{
  "num_hidden_layers": 10,
  "hidden_size": 160,
  "num_attention_heads": 2,
  "num_key_value_heads": 1,
  "head_dim": 64,
  "intermediate_size": 512,
  "vocab_size": 994,
  "hidden_act": "squared_relu",
  "norm": "rmsnorm",
  "norm_place": "pre",
  "norm_eps": 1e-05,
  "positions": "rope",
  "rope_theta": 8110.0,
  "rope_fraction": 0.5,
  "qk_norm": true,
  "attn_scale": 0.125,
  "bias": "none",
  "tie_word_embeddings": "early",
  "parallel_block": false,
  "extras": ["some layers without positions", "some layers without attention", "local attention windows", "gated attention", "capped logits"],
  "init": "trunc",
  "init_std_qkv": 0.0316,
  "init_std_o": 0.0,
  "init_std_up": 0.0316,
  "init_std_down": 0.0,
  "optimizer": "muon",
  "learning_rate": 0.00921,
  "lr_mult_o": 1.29,
  "beta1": 0.9,
  "lr_head": 0.00948,
  "warmup_steps": 0,
  "schedule": "wsd",
  "decay_fraction": 0.775,
  "decay_shape": "linear",
  "final_lr_fraction": 0.0,
  "batch_tokens": [8192, 16384, 24576],
  "max_seq_len": 2048,
  "doc_mask": true,
  "train_tokens": 126600000,
  "max_steps": 8459,
  "dataset": "wikipedia_en"
}
Each number is 128 + 32 x the weight over the matrix's rms, rounded and kept within 0 to 255. Layers, rows and columns count from 0. Numbers have three digits each.

# layer 6 MLP down (transposed), 512x160, rms 0.0674, rows 23-66, columns 0-159
157133045071200137126120153190151067121148126108110098144063054135156155121097139086170141126091137151150140089184109162150123118159096160127154086132128124160078160106106109087164087095145083066143139170219177125161095154152181180101137125145111113125118083139129166118138136165099170096081147042173058167137125134107095136112154168125132131138109150135104118161130088086143105166134106108169112097101142145127119181133093153138140135143140145222143141108166144123127100184123101
133180081148140132087110141128181122141184130134115147136115127077136124114116082126114112163134136105156141135145123161112059144157164187069067130117077124130112128137118131152130155134088109140158148119131156157148142157135111150154071161120139143052117144100112106097165069187149125101186123098160140072107145142138127087084164119148193097127136104162055137122154151088106103123156119132097144152134152124037136112158097116135078142120180120119134094144130099097151111073140129
130140106156134177105128088086120156079067071085144128070078095140077139097142120152185133134184126177110158082148159155158105168087155070156103165088093128148090141102117123132191129084141137111144120147078126160091141133115150148143205079154100155091096136081134149160076124132142100156075149106099153141182079094127035122098131175110118161125120164151095131098091094087034120082079193141063164138121118173128067149148141110144111078177100114106074120090103098109144136091113113
129093091077151102107187188138054111112103127159189180120142111178149134150078119149133076160097043152098136161136173132112140172144079182162105157093090104158108174138131123131113118132181144156138151105151120147144075076099150137112124159110068024082113101165232071163147125124130079061126103142148154172070160132146120151123078073128193095179162159139100120166125141166054134152157090084098163109084118091120158130117135201183087163132184130195183129095166129070126141134125101
166125174094145090081125183147182124119189102110108088133150116131108146166147100160124150133167058148126144137170119056122133148075116176148130118123114118167113174108148183133131130048196069147128113169112082157087127148161159132104072112130127173105115080154163115140217146069209131111100048068146095136072135151210082054068099159108108134123141084149120126132122199096114089117116134161107122166144131106128141127124106085118102112158179139082119097156149123137174134086138113
092134153160106094139194091131161121136112088110134168137092151108119169146090136174099165139153148133141132115170144174113115066138131102102092077132131191103162124087104116124156155141135138096172129144134114156129180126127118132172138138106127144143117135127120203140111104063118185184117102165140119166136114130129143108171125118131133125122120044171117160160170105075123129171080111125163186137155090134171055161161134110104113173158164171122188125131102144154140119047182207
154147097120139088108157125099196112171097151089166127155127087086112033078110094083184123146157129103123138131120158090097153168181127160128152188117110145109153168149174074070126162153113109078112113135137172161191116144153179097151103146168104217120156165076085121138172119139142085103109147112089149098190139101145153144160095161096065091101105161096119152121096095147143136109157130108090138114166104141167114143131128159170124147069116120114126107200165088078075154064136089
122104078101162140116153108115186150171172122129142109051094163123182090119172111090212193164141161095086122065081100110085117127083086166127124092148132126157108095140088164174105165129153124167182152094120114209147043103133179091116148101126112084143161097125124142155090087130091108123133151074139147141076152114130120188138142064076155127126120173119073108095058122141087075212119165122146127101151098199105121123088126169167174127072127092128089131160164144123141150155087141
139128113107109095055111208100225187144157134141106164102132161110111168213108106136104123166117141119128151174134127082131095156098107182130098133048084110120091123129158128153172139178139127110147136161085142094097156142081106112097142162199149158086080148088126118162123111106151148139116094157060170103156138100127118104142083086058080101136084153087117193125100107120122118127108157109155124154134105147076104126182142149154092125120139085110143140138084078116152123123144130
194110143125135084133144162166115124156129068103105156103150110062122147110158140204119165143088093111075103105163160143179175163121085152122105110150117082079098094124138145135092127107129135139133112155161136108128158152118138150108126100148118168093161139102134151228147147090150104169090107093133116126118092020183082162108139149187156174163111113111128077175140110119095140138122140162194167138138075100154208134134183049128107145160160135109156126142125168126101123195115142
109163126134144125110161156111155116122143148181203129171149103132139149112114062147176080248080100165190133142123145151080110085172116125126092167119128162090101121134133118115156151145099109167102170118122171135091134119107144150134093120112115150120199091088102139185120107142122099109079176131177139166142076097118103159121184135086178113114145098110132166140117123159130136087137111098133173114105170101107093106087133150160167147113162138115109149142122076105148132086102084
078119144117097140215130165075093123111122115135130158173148139123060120136113195140107094152139105171169088125088114158135157147142121146097082091201156135113120115152116173170137156124133161154187130162133153134132132083056114181147144077122138139127081155079181126090160115135156176129095133143157155123088155155119124119144119179074139132100078121126172142172144105138139105175112110101104104130128148125170105113062164133093113136127141133131169103112098090116251132133123150
174134081117146101124126157086084114081140126146132141161135136105085149123085151192089128152095125093158136145145148063121137178183149125151097111186163092112139117133085170133098168137133126147121153167136130168101161117139137156142109121112147103086056128138160163100165152149155057091185077119149120161149086162125148107112143153133174161139150108149092150093127172106125139028139157136064139182083066103126154152159112153117117094173155115076113134122088129148138138114113120
109069100119165153222212142095112129164107139118140138112140158133136118100168083103161129129091175143160141190134124142144152177083121137158138099175168085089095129072092134144148037104069131150133196147048153165108110121136146187090143126086109087142173119165136109148107156072127063115106190158108111081112087179077172087141115168210161097164097118110044113207132127085120181102114107140102103096094170201072150084133137136131113104099157169161184193156116153181140169153121120
169110105087093084141104148130084132101164104155141154147167153109117153114075141166103149130119132067122134121177118119126112143098103109162096060095145132107130134124153100164085120125144135134109117169118107065082109132121180087108180087098142121140086132120152109110111144137082143122134090136126115153098145172123074132112112164129146117194073130105165121105111093108134131100122229151123100124115130100156134186142200100085127120147144143146150143154079147151154148183093154
092126091142146171130131136153089088143083151107155092142098144106136121136135089137148150152110131171091133108128095167129182170124159175156135094166174120155118065123097158177100144187100106130158104135142190112099115080110104153151137110056131081112155115123156142068116154158117171128125116119078171118108097194134104135133166210140088045111104140133098164118103145114146077024160133144123107130105138141134137114148128085159152141126099108038126088142180115126118179117121124
133127102115155098110136183128113112140104083150160139107133163180120144120106096147147158134102150125119143098101144109099084168164173118113136155094145138147088163110104113169129117150051197128145180035088147168173130108036136162110112134068073132088095053167132108110105082127151051133076137066126185108137140099185105139107129126158208088187061087134154167131100103095089118069088065170128090170160117189173088155129150110141152154152169137125144163145117127144138087090121158
040130097086137133144138139137125128172106038138127098139069100122138152107093153112094128137175131125098132074124124115151066082159131122134137118149142160159118159169146133130130093140130160112133120102136163149099133092140145151110091140158127140129159099107168117153101093164141148129145161131128099168125188131107139148091113135134141071159076124085139111142139098102102114130099150091128139127114159130207116153096160139108094146108103119127078150088122098149155119110126132
117125103115081093069132101099118123169171132099111196108166115077133102152112129144116135166175145165113160073101079088138107136121151171197147092165172115106191188125148106158156043110121132194163155147091093114157114228176102102078116097137117137169126125113085047177142077115127143152135115144104139146132110113161142132131156152103083109152078169122103109123131092129096119141095148062128116123104134162148117075130077166123092184147171143151150123116105089119143152071091167
079150167110160159140046139074151127118135116138115172118117112082114161141121162148105133169150102128172160132078176085170072134129068080071124137173124106135062192138102125170121123119177053131147120139148134094122068102144166127120174079162099126122125124143105132104166113142103175143142084049135117127116130117133084087082132104110094119141141153092106119142112090096192106088127178127138081097154180141113069124159143159149153147139128147150120108201084105164161125091022128
131072108125157138147146138095127133104153208127111078181065151064062150166104215194129156133128146065099094131151164095176075145107159198106151162133080131192144128123113113083093168154239144119137160103161136129117128095207081130153147103118083180108150137158115123152144206083128125093132068103162135116153136076149128157126091125154135200094133136089167173148166173095142036152185166129094083123184144102134143169088092119144140174086170196086051110072134139123070109147131138
198128173194154104120093115165209163190140137098137093083137209146129162150124188110139162132100105181153098172130138128147139095154103102098133130118115159135116168088077146090156127121174138101090112116144125131145091105146120125138105137166084073117129102155112122177077134114139124131117175115096090120173198167109109135163098103112125149100107071131161108132178133121164081153136129132122125123094171101126089183099158148128141139110107121118142154151120154155098156130120122
096112052136200175163073109077170118212157102102124183168131143117169136168139142174113156119100133088121224130147113113138148138080089162137090143114135099143122114146109106151140081056116115155109091130092150126126091148142123142119179133134154139111108141120061126145125165103143102106069140070138122178124140116138175089098128137096105125122098108160157125115142176183150151087140157128162164128115167136117059132212202111161149102128113133093194100144114098161077151065114148
158102116170124143146116154125125132114106143107073153109143128083138100122113225110095133150117094066140156154117111143139109148159137126138092087125139161087115128082121078164148147134060131112129118115119153162145165119128136100122144136101126121118161127140082132105142149175110113145177164135105156098122103130092129154107122146128115108174068095132106159142143057107138126182153183159178095088178144144140144147138170120064156157152180155124156159132132127104117136103146176
122157129061091158087117110190153100085086186095173192131131098163110144086115076170064109121140173101140123147134118100140145049135168152170149112061186137106176116167119069176152076112131134112121120140080112155125116177142195145128133068204130129153179155120094098190137102142148174182085128099142062200104072115097089111112186107153144143185146111086149078072144108158120158127083128081191158153126128142100130157141092144156142141205163083149104126070049112104168109135164153
125120073124175137124147095157081117136110131178143082179072111102176123134128141166179092148173129146127127168152118104106154057185144180167126175160138129147128099181151121139085141167118151134106134130192129131114172165104154163129133142094188124140147139097161135106198152102173136160148181145196168139158148178120134140115161075130098115130141132157105184144136163057132099176151132042134152120115141104107151098095138133160115124104192138080136162070149069153138064110178116
141136103122177107129145126088230129071102138138160103127085101051150124146157158126157127180136117129105165117079131120124140111082075192184063142133112088206089159147141114124093139129093128102198148112155123091039094102084167163155073098184110132117114106174109131202184185141161134116076131132107103151131176068172148089073103119140143149184170116100110128175114142103115160049127094100150173170108102160146095137154194105143124094105153081171088051159061128163080067139139121
080179132120200126093131182164103086121102137158120099119151144175165133152169148116148160151167178124141056092136110121161119144177127102113165172101168107193108137060117108138185084136140105092171130165166152154147095092130125118131128098083121147136112129150090191128138165129132090132104109090132110146132082135191094090104127107094147123118172140148153113168115121161164116120144155134132127157154144120157147133100176119140146127087113181118178104118133103117089163122162101
116113144129169115073104126074153163130133161071144155147102165132168137114085160124114153112142147079084142178129109157146096084129113060110154145068098225116117166142151153118075120114097103109128137102119141157136136152109125135162064119125115168155136094118086128127120209146136096132157078115080118154141149119180131132155108184097087173096087081195152176182085119083119071069106164120126120085147109097152152120159203124146063139073151124125136162134130159166110132119113085
129157164112157137167207091193078163152067089162113113165086089146142128125226098178118142147117145076134147089085155123129137105131074151129076072104149089124106123156117147139066174175159087146162186104024126098127121089115085162104093086136130141132142081122136125149195136115148183129095160099119229059178124110150096094105143075137147092116075159073127135141213062133153159060148165130161122157149137119168142042053128102169129130010141128144147104085131145117121067124145081
139149105107116140094187130122111073121132118083166105141105158120180120096155113139168173147161128088107133126134118115159053190131107162172164168112092086139244138128139105092193141169133125173139165131137186088170138150151156074073139148102195203153085100155129112105071120099112132085133151123087174113155097107123140144169078139134072049128164158123134107135101130147144130157140100130129177141113111103157145106098136153196158180059151119084170156180118086133090144124132108
124161148052080085080123115153107124048172149108061181098109128133147135094104158135120173113118116168127118140161091102109161130155149107138190119164126185182160147171121165127128152124153131122098135143087106146162118138162176164133107113182138118133134196107099121101188085103140158118110098169151081086136153106068110124020129105175095140140073104134148204133088147102065129151053122124084145166088141149123074146140087171104173155166186169118158192122130036119131104176135174
113108111100103167094192153122152080141172145071151104095117154139104090124081114095183126122126173090091203131133165153175132176122158135084173138134137093119188108109144096103212110143137165096134215123165150075173107154147102114082115146127122146147169109096148162097120126119135135081106088080069162169141070080106164112181077194081116152099149125128157090088082115151162129093146099079120130132135163105144108134104123146173126124065112083067119077131143072114163135086156131
060095157114064121165125115089159110173072120129108154169178172171157134185117123134079107115118097166109216115173070102131124094151167087152114132072091155062143130083125111115077151163147186075117154115149104069148196145130044137154109142103094116131081115072131111056095132087145098146125121108155116124176128151166149120099153164114075155107150085120154122152078112110152099142136138079135166121179133111141187162118169101140127165176095118150152134148123143181187085074119128
072102150131121134117070103101122116150168151140049133143133164125139107113138160095125136111097126184136158168169135146169113109113140070151130116154098118148074084127128130116116123155098110115070082171129138131070086136094176129150151125156158110140117165108130149141150141148120144129137136169133131088091082117068123171115118131109095157094112072153123129155112142055089136115142152164162142127134135109169135158157210098099149143112135173202152121114171154159129172106102112
138080090091194147122129104080056123149111133084126170119114100112111146146143120161124149143128133132133159138118129093077123096124110164139091185123076125118118106124136134067125117151174147097137159126107102156125109093165120128126187163130120129071121070145106118147067136148164111155080075130142134094108074122127123113129126120087120106114102170153157131101107111091137113154170148108108136128133109087151143181140147088203160099117172061127125116122075089169157111089132148
155136161158125152102175115121191139125123143092136090046155122160160030113163122136173118055134104123108109119086095161166101141132102108142141130194131103115149117097168171142121096153147135154159092097129116088126131112138137134150086138159114109100121117182182211077098158101170106165108097126113156135148127084134154141139115096048111136077185144100155158106106087114177120126158145109101155131080163103149153132072123123148168076123071111108132139103138110105219124096166125
098162136147161127100110175112144074144129150155078116105112183105192103136115167125136080126135112107075083115177099096118138144097097140151077134122131102111123128117123149088161068121087191121132153142139144137147206130195106142116102101130135091153165125146088158101116153138161125105111111129123056139069137077092118102158124127055083072149162099094155073080096204176119114150134108202124107203104151147165143154099153144088066113206086126103106142119078097134128073099153150
099093100122095163146179068140082106181179100128152149136084163103088121160146174149131115094125089120126130120103155112123125175142101099115123134123118121098137157115120117104073104105187106078116129114137146087107117091146141135108163147135113110107173120099185106072190119107111143114126115110106194096124135130171166115123111115094136158119142145147118127110141154156174095118167093142107172139129127173126128087121094102103098118193171149093087148145154097119133110101144172
133098128135169085108107101167045069152176192122115142102155155091128178171088139029154172165136144104137158167071115164184078184041158157145109155162088171144163169057172116098137178097105073072207127174181132191119103078143072087141058195110124208147159099119104152136139138105048072159137121166062179142101097060159153125112087158175156078139106080138090091152143153122132139136047126101101129114168113191148210171126091117152083172109085161118188137167151160194136167150075140
092184135149115032116148169142082154100170168089119122072129088109103196161107176161153124119119071112145114166184177136124116157130138125134128089188139159125149099146115137145092209083132034152142150080144130120155109122136159134127078088145136124114118090157110122112143125122137124153101155134162179151139153120106109125093047186157165134145135102144132163102068150113089180172144150182144128159189129057169075155116127124157104220089134185067127150123064123144108139096144070
122130099121161172139174160109134182076169101123077143079121125102120188149100076110132194133191159053167087141103159094054145100141129064101075132082088101137121150138129168104072160114182133099120167077174125109124137087064128153141202138091078154117193120098139140068167109079149137143133098136131174138174157130151140108180121121176150134070140150164089113114112112106140108145098125136154134196131146131139118143185112081099134104155145141009109134165164149176062083052156184
110080159094114102148113130185117119099116135099141223143160182135112151172118147165065148123096090189122074122173165075104068140143125119093106059179145176112143113090110098169158108082133122116095072113164094085122111157169164149098114177154123157159183178048111131155150116189133146121090103164127132136123171149176090110109174145126133127112175142200096108207098134197081128142053098116052065066099116107109170106097157081164122107152173133064160097097118169174176154113138112
120152136156156202141181132109085127104110109144098163095053103115156168118137114144130230182130133069125118134141140086121124125133107177143147102175070131140126133159154198187087108176135126110135101112150132115090135122156096135141140092114152081129153153147093133117142154104124116107085126124117117118105139107171226137112124090126187102143109101106129142151115101113135143175146128141110098154118074117113115128127157101059124165201135145089145110113176045125109114151117148
# layer 6 MLP up, 512x160, rms 0.118, rows 24-67, columns 0-159
127096134151083134092149090079047088063151125099086168159115143064141086095164099185109117125172150119111140090109132141127085138136101177099072158101166118105112141201131164122158199147173147192116135134156137113122102148073137115131101070199127136075147129171105094138054148166096129156157129098103122065124112113165136130174071145214087118182110080160136116161100177160131135162143112137066075135127106117139146145150185096110120126083122155120086107116114096085133143129099155
071167095137166114152098075125090137117166077122090140085120062102125166107122136121143090113145117039187143113109149123133105125094154092151133092149121037151110143145144212155162165135068073166099088065148127115138133109103108093051115110141082116105111152174193100136141144099184129101137106136172133133138085119091171150157090060164073122161163162152040105062105126107083127102123153112112116096159140136123110129091171110123094109107111118083147148139201126073107092102129150
132122146159127152101162119186127120164129096166102140149104121223131082118110116042068147149067083088092135147126114123124080120088163098160103115189075109058098112065101058122205129131182140151144130158098200110145065128181157148122130164147143137112082156179135136146131089158090116118146147132119151070147128144111101105151065126035174077167135105118133113081149083128094031161147135149150128097192137114159196121167118146161146138102146088147096145120089131082121125137097135
138143146157100140116158099105076105117164146182142115142122119059058148106194092149173123202099128161120147106178126134135171072059126123116102153135135142141091081124074144132128137144111109108127142166181143121136107159089173096156093101111151120093101090140115159100157097146198143188105115114092089117127143135110113143050102114115130134109107153131136152129149153138155140196123125095161129100124173144149138083135203088044138106176128067091163146090182109101136076169134143
112100134112049145148153133127132102127117086138133122168087107167093173093136106092189116097155132100108139141139098151095095131113149141136114119145072102155157073130170164178091134159120194155096147092157157223098099146168174112129141109177122172157141121142114138089153152123179122059113153186107094109107123049092137151129125105107170120126132101145125106105125103054113105127106101113124061094136180088119156093161137176107149157119162130092158151089240156113108153074079113
101099142183148149153130127138151130191145115127138069135107090156095185104158125139058128078232115147193089184130227111099165116128123129146092159066123128144104103140160176113128189131124149098117096115057130156119114117180157087118130097106121095140171097134131124141124110173106137164175094112095086112142169118120147144135111176101113117125078080072153125093103104138129170126142123096121099112128127083128168141143111128081091167122088111105136143177135112133110121126112079
123073188064101133110233187084095168154191118145162070078081166159098095142108133149106086137148131129101152125112120157094080120113117163094186109134073166165121175128175125141078185080086153171124197113115114138118108118122180210091092089128118158079109157130174088082081130092141192148129086144227094191133084111102107127156137132176123122129120113175108084050156140067166073144113136095041118117179097142116185069127171082146165164088181105134092172123136175120149138158139164
058117109166163203158162118090086173159126113066135145109112108147145143117094104194081173166130140128140149153137149129123080166115157135114095096167134128141095067162125077133139201120139094119103121148107147103162143106103140155130140158118141162108082153142148119165119119109148134175140162090127116095157107121192100102148111092098107123107132175144129117088126161031130173067099134134053108089132078134132194164149108133084057142172145074095140123130124155111124111072115147
114131125102138098136132215073142105132114108124107178100152109171146124127116156179118065166113075143135102132099067102147085149106075154201105086150099114128117105136146154110152106146149094108152091129127141094141151166084139136191114122079160112096154165070108152150145131136156140164084092102149087161100097104114125093143074123166148148121134105110102160134129154152116104144100093116179103150095142135133171140159068102120155151167145160187144126121173145119185121132114118
091102051092172094125144106079142094089181119163207127130163202137134093135096149175098155113093177120160168088045103097121174084081123127132149104132101154165119139140105125118120103151102166126134151141137155140108118137127221089173146132127103164071127176061139122142081133106052144127092063194029103134187054083198136137135138090083110137132128150100086105170182161105154141105147132164142093127116112137100104108106133159171072157121137141083125120083101095144074105161102161
140102129148160139098130131119093137098177126117136156063103114088158048179033110161137160120137145161102160133154149110199160112100125132133113143128141098096180125096148154079113136125106110156134122075170181164115159168151117182154160116166097069170086129059114151109153136112053091094125165153148140126140142129146122135152096108137116143144127134019136165123115068115134114139126159162169132140137088249122162201119143150098169173173081140130116092157118114173087130100176148
127085142165149117170221147120167120092182131152163158103163048123113136129071127170121176127162111079114090127166132137128093049186107134112102115148152088161104104081105121127119120136147135163136055066208161139102107111142148163153141111123142092112135132118171105185070118082160110132137103066140097165116138153168094143134090122152100180093140110090164169149134125141118106107134170132127058134124168181129086110107121155133090107159124138151185195141112124137187101138132137
084139126103138156113175162119126180167142168098101105162110128096101095111075179170151104141102131071097081151162115140156162113092117110092096164140114220100093140123139185117132153167050127105121140217034124092101134159143166171111125071127091173156182146066110112120143118135167117119090136149101151145201194136059110166111120056151134134167137127139153079084189149145195120165163132116063119162073158124132130097075153112114082151104108144114135142086145096083112154107137144
142115088126166125146137143117124178140109089191175152125124168091063071134152113075091135098121116201113144130166136172135165139150099137188133117115121131085064122117146154133069095142077135162175120136174130102071181151095157091161138091160129075142125119157134151133140145127092087155141159152053089099062156117131129137093138105116156123195112103090124127142191085122108126142110210052158132079148171099129149114151113115096121066142150109123173144200131113131127136103147111
134173148154126105165108087116072089139099160104160026090117148091120154124131107125143132121065112123107119168140079119142173142158157134125130095153155147113122102189183114128140102171149110130147142165187140122199141088122075138158120105140149147154137127145128153141100123183131127109157146093103141134106111069196100132150152083120117076150117088142135093146093128113093097153124114144113068095164131189122120134116117160152151146140151121104102095117139153090102176078136134
069093104123142119111168192115070180188163174116157173188158195147117144132092114079045095111112170159128097125175107109179165131132144095109155112141103102199139145115080085106113103118124174106175185096085094091147065164109175148178093130067091085112134078116105113077105140208102167148117155154068194092092095130116061130088113109084110149131172046181067154172110161135182117098146072112141110093108134087162209107153096149128132154091107137106086201125120114095178099132097151
203158114137125140157126120177112129142149167167114119125151126105085114161141161119164184169139124104152102127149157102157103090108140163112108084108128138093145110128146087084116128134143122108148143094142152143119107139122132147110127153131107129151100115061141095130102112125122095138117113141112168186088140109151125058130146091102090094182045148137122138086125113098155084111117129081102119096153121140075115149089159153178127070117166159066086161122148143102097105112068206
133156147149145128108198185129203142127143134104108099135088117141163137107154105156133167136131124163124147153100065120205106051130069149154078160061098156132129143151113111134182118117141132086216162137091142160159108146186128118155115102156153140148115101044126148127164113160100129112179152108111111167172146111119129119179137113167084090188116120127114157159109113133137113108127129120089121183177154137106095115158126143120093145113119073096093140156163108179130097156137163
095110072144146128073136144154082177170115156157152181169096168096147120130094113097152127144157140174133199101132113162124074076104132127138108132182149119110125110172106072138102114135104113120143086172127124127115153143152171073190129111126084152080106139141120125117111152140222111164216109103054126137109099104141149104157068115159105076146104091154104111184220159141141101108080112132147144095170107112088123098115188183116112179164118095101125118120142114154069113143134094
174166107126125147206193175149137099111163079154148073110072174108085164185155094119069087110180142087100109124145128115155144110150144142101119185105132076192074117051115119146100115138083149060082157057108119079165112125104136104157110152120179048116068101162122180229099144080134152119082183114136165131125162128115150159158053127161138168126066090103118147111148153158121068160155132059101093111055109139159085138130174085094131114103122179091168108124088097128143163143150109
104118075102186146108149109173158153124158090116111072124129156124125185116162126094142180129124123101103062093092153105076109158140144121135144094113142117126079135117054111190161097103141194114143160148066142147121130119086157100119141110132081115118130097132105152176076101111147144122129108120124116107094139112106103086132133106114180154123133097129143131134116149125168141147138173160097097144181112118085141149108163143162168103134118143072153148134145074165079140115122152
083095157166136203079063118144099122175117094110146161089041107117128100164155096138106134104162141092129109066097161156146159148115124162178129163132145079135112085142112096138132068177148083079162085171094131090148119133100081092127114103179120124132138136075102166150131094124141113083156135083093078100117149101109182144143150098137112150130179135090185062154079103085114099151146167132131164152131145102136141156178122082148128112107156133069172107185189092151136088130147122
128096097127120090141166175133166143149115103159164115128085066105109091117116138102119101115118172142123176168134103111147129162131163096102107075160135081165107126157084105192207157153166133098178079137147100112151068151097194145139139142176140141185157139134158073143083186135125063087092079125132117122163124113155140081139098132161120135098175076125187097182120114125125085142153092184119116097118115066160143123060121152096145078160195110123145155167146186162185093105134132
098114108156192219051091118085092079136101146138112117131165105166068100087148054051147112128134128079161110170142142163149179127128181141158103140114157138071099210130062115146120054108143133104190101116118152225072090215132163137140052087151089066143220152104135208122205107115111192117121181086141095166177111173103137057114172119109170150183194180124162197155178177140177108148088113103103075102160109098123128164139124049060116116185059127141171097106129120089147100131179174
142078130161057125173148172127109148162155107127134157100158162191143110170131135129142139127124133150097102106142120041129126186170053192130166105123122102129107160176120132073097148134111080107069151109152155075132105124129150140099118149186147100124144106141108126121110128112043137220088109175074150116120104065087167138160147062160099069144151108139132126170150159092101143152136158068155122143168103184139098085088133140100076108120166148137120168146149142128107089119076060
147097132163115131130162114149152156116133075130124145106100136105164132184102183133122187181130082140135143170029144119151102125100138147143173105119127139170093225152146160157111152079162099088183101151106148168091120138139085185112120138162120209149156080141164103167090131084066132116119085131139120170181213130238079040110159120165149173101062090098095099123113215113135107150075095145074137112124156186118042127144102145140122137099138133153132099133063058128101105128098163
132149186144146111172129099176107090153144087102158060187118120113174160081147105145086104143129157161143102100132113120142130152163172111079128116084141084111088155171098130120155030130151127141126121138084132121113144087139149116052129047080089156152149106079151167150108111094150136099122112111176149065116105115148106099164127149118111135177134115123182083130136149118132090166110136140142118075087149192153145075083083148128071104107120170111168128087075140162112095148138139
126072138161155174079132120104117099135163096060189125118091129141127096148095101054048128108145126122130116143142124075143111130069076056203134183043130084109164133103180130129148142196174153141142167096132140041129157126073168119161112075161098132066146168161067084124129114159122116109134187091153121175176137134143161135156101147126134108150120134127127102214126094096078131053130139097108108139178171127141066174101155122140118148113098155174133176134113118162142093136144149
146156118093146116166177133160139134101114166164125117154135126093125135126125101183113140106096120156200160129153063164145129110117109143090112134138069078133146152160125135115087142183108133131149128106101189109141150101137150124122139125131127162131131173097113132068174052113167145175140163159176141169159178130166130148178108073162127174100135122099160163131159076149169138140126174126109130081114126136159177087128174146113120123098178182181138078110129105095160104096130175
183152118198168080118156148157146106131121102133142169128118147061108042190138137118154076106165092111056098161126135136134114110060130143129170056134125133126147075115137195094160182156148140110157058078170115070123116129153178136176132125116111083127176119163139102086151219117113112150093156148102138098143160165168113057174100107129135140125176094135055110125157097104172081098118167124113131075066154108130118210187152134193128113102151122139118143165133120140179082141137093
164199161089149065084165158120115129106192130110121153116093150165153111156098147105121105117128111157125123139098102149139098138144093090179171195137097197081188136160079142185188104115086138119157105113105135092140144138209147144160111097150099129089157206133080141071095159178128138202156129145162140126094118167186125170099072103121081120141101081129101185184113076106069116135072030081113133133113114132142151140086119132110144185111135115081149111124074143153099100137106189
103100106116188176139139117125110113124153144222089122132123097122155146146171152160113138094081089141133138131142104169116095083088127146177086123109117099132105107094120116153111135125166107173114079135126134124081135133116129143223168138115110117095131143112133100128161093134071151175125048156163101156117178165151132161092178072133128114174115086176153142135147165099110116158102156170116113136168068127119146115109135144142068109150132172147106184107114173135135143148128102
104150171104117118096120125165151181105167114127176176158115139136162132159181072162140080163088065075104150160162098151154151162066117148155144167101119107163140127116133133125115141136128185102122126161102108149117120150116196118167095076121127117078130097129150160157127085134149057133151158151159103107141109162132170106116114122083113153136116119159058137115136143092124102082117081098098104112195170146173150104201134095177097165147086129155138124159140097163125117151111158
128111093115175169149151124202166106178126074133135075162098167148102147138132160134131103145145128150151154128141181156175164117171167136092121135146119126118123116139113095122125160101125149167173082132117104207097106105174079153163119135135171147149182156105112121112166158120109049144095116104089160132145127115116152103156072169095120078151169129138156100122151108131182139157082096146115138066111134082106158185098172120101166094104135117090105115104152154120146133057129128
133110080100164163132118172126128100145123156128101193186129156097114126139117132162123136105142149165114103098219114166114041143130146145130112140153139129180124137155110153099124168122149106093140087112148121174085086070156141125175120157093183135089112119121101173119104138148115128127124074078108108123167169123137126144146112112109127125139155099130103165087117146123141157132161148116110117121064112121118090150110106145145179109162043148118205123126165135117161139123182133
039141098133171142095075142118120143097088107142171153154064126146123147117078102116134107153158097170121129135107131112103100131109178118158147117121152119168106112105112170131145154118124107158121122104110153168118111143105169145144193080187124098117148148097133117172126090139129103095083140082125174128097143136157091126166111156177147106152139089131095081166163110141096114165144133120119144113118113166102148085127103133113093178133117164120093063142125124142062101178103143
116122077115146168089113140161077106117152111142105167132112108119141146133074137094115099121141176105091137123115137092157156126111081081098136111184175106114127121122069154119151098107117135135035149104072198098106151127130139109131153190151112085122154111118088142075136167135180068037145152130158126147099155139134142170075099131176101098117164055124107073159133081125129166195096056124130102083101123165094083098093194081116068054144150121088131137162154143112137127067101157
118157059174142139114101186120124125147106111136130108097160145138124131125083123141128178128094095084146147161137105129124096126072141180138089066134125097092092121138163148147074114124112134116114139101151151159163115090133152162171160118161173102107117134094115155106135133188154053121121106104089126160059136111103093108128118145145162125131127167105099141130121068121108163129155094110100129124195074135122101114124101062071101132106112094093131149135137117112102122136108132
109060124108207165118179100187069182123105158065132130149189125150110147144101153111150127092127115124125113064176140081138088168113113149092145097167131156116158094085105159181170119099139096036120143099174200172089127067104209091217084145081119132168143140162126185118123094172156098155107128131102104193148163203104081091151140126094096132169100158129107117183119136220150134194075111083165113109125165126125138140144228142200104118179161098127096181177151108178139119140167093
093109088127165118158116139101141170185179119116138167100091100078143165183158125124122154136148105104124158175152174169135118107167112161133166135105100087125117133098121149129113181211177131176108113033084164077086074111093123143171128154133050121133130097153109151114107131082148126102122112138105105128146154145114098138165075114118066107153160141166125110107158084133148089092108084161159135087177110161110085109132068094125170124087149071071156184134128151090144128113187158
142103109109147092176180120131179149156082118104129168110201059103110131138130141113063157159168170134142137203076126127156141154143131172150197123099106153110127188117107124083163159103077163144112155139144106166111180125130146166143128149120031141125110110139148141117120127146053136151170087171083091123175095181101123093171129110147125161153111133093124113131206100139154125118093200218135071179144171160102097153126085121125171171122166108067055130162153092114081051080135170
063123140113092160058133170156110127107150159162120119131117122144138116193171075161120143114171109130065059074131115137148146163072125177165126114087095152144133128164071173142124164155125166150135129071125144142103085114105174138116065102086152101166123146113128123111135172167098094108139174132105124127154160208133153127177149171108136128220192057132123113172151077113208096090134064142073106157140153120132108145125183159108099149160084125077176112119106187128143093144133133
133138147146159125124140102132056158174133139129123138125136095150132139129133108142125123132148100149099141174145174119138153101161151117126108133140158149132146137118083158164105123130173113107106094150136125126133178146142097135137129108101146156143076110134087133091135169152189140157096129122145113096078093104142120091103126119137181147173131128059122121134120111170157184164100140129170126098192108118152096138153092191111116152139066129095175166125146113112156123177126124
148144144149057138144176182058087149097147166156160153163113183079114177163148075145212116130166084173159171071071129237190088137118130180145137133085143094083089127112122082170162106114085114189154145105074117111160159127155055095182133094148097110154182163187122160194067148131050195214064089144092053152063107179208141162164138177107168132116087163149076082124123080199086105189121223160126109150081091200152146134172170095120075157210108069103045174056110118087158138163173111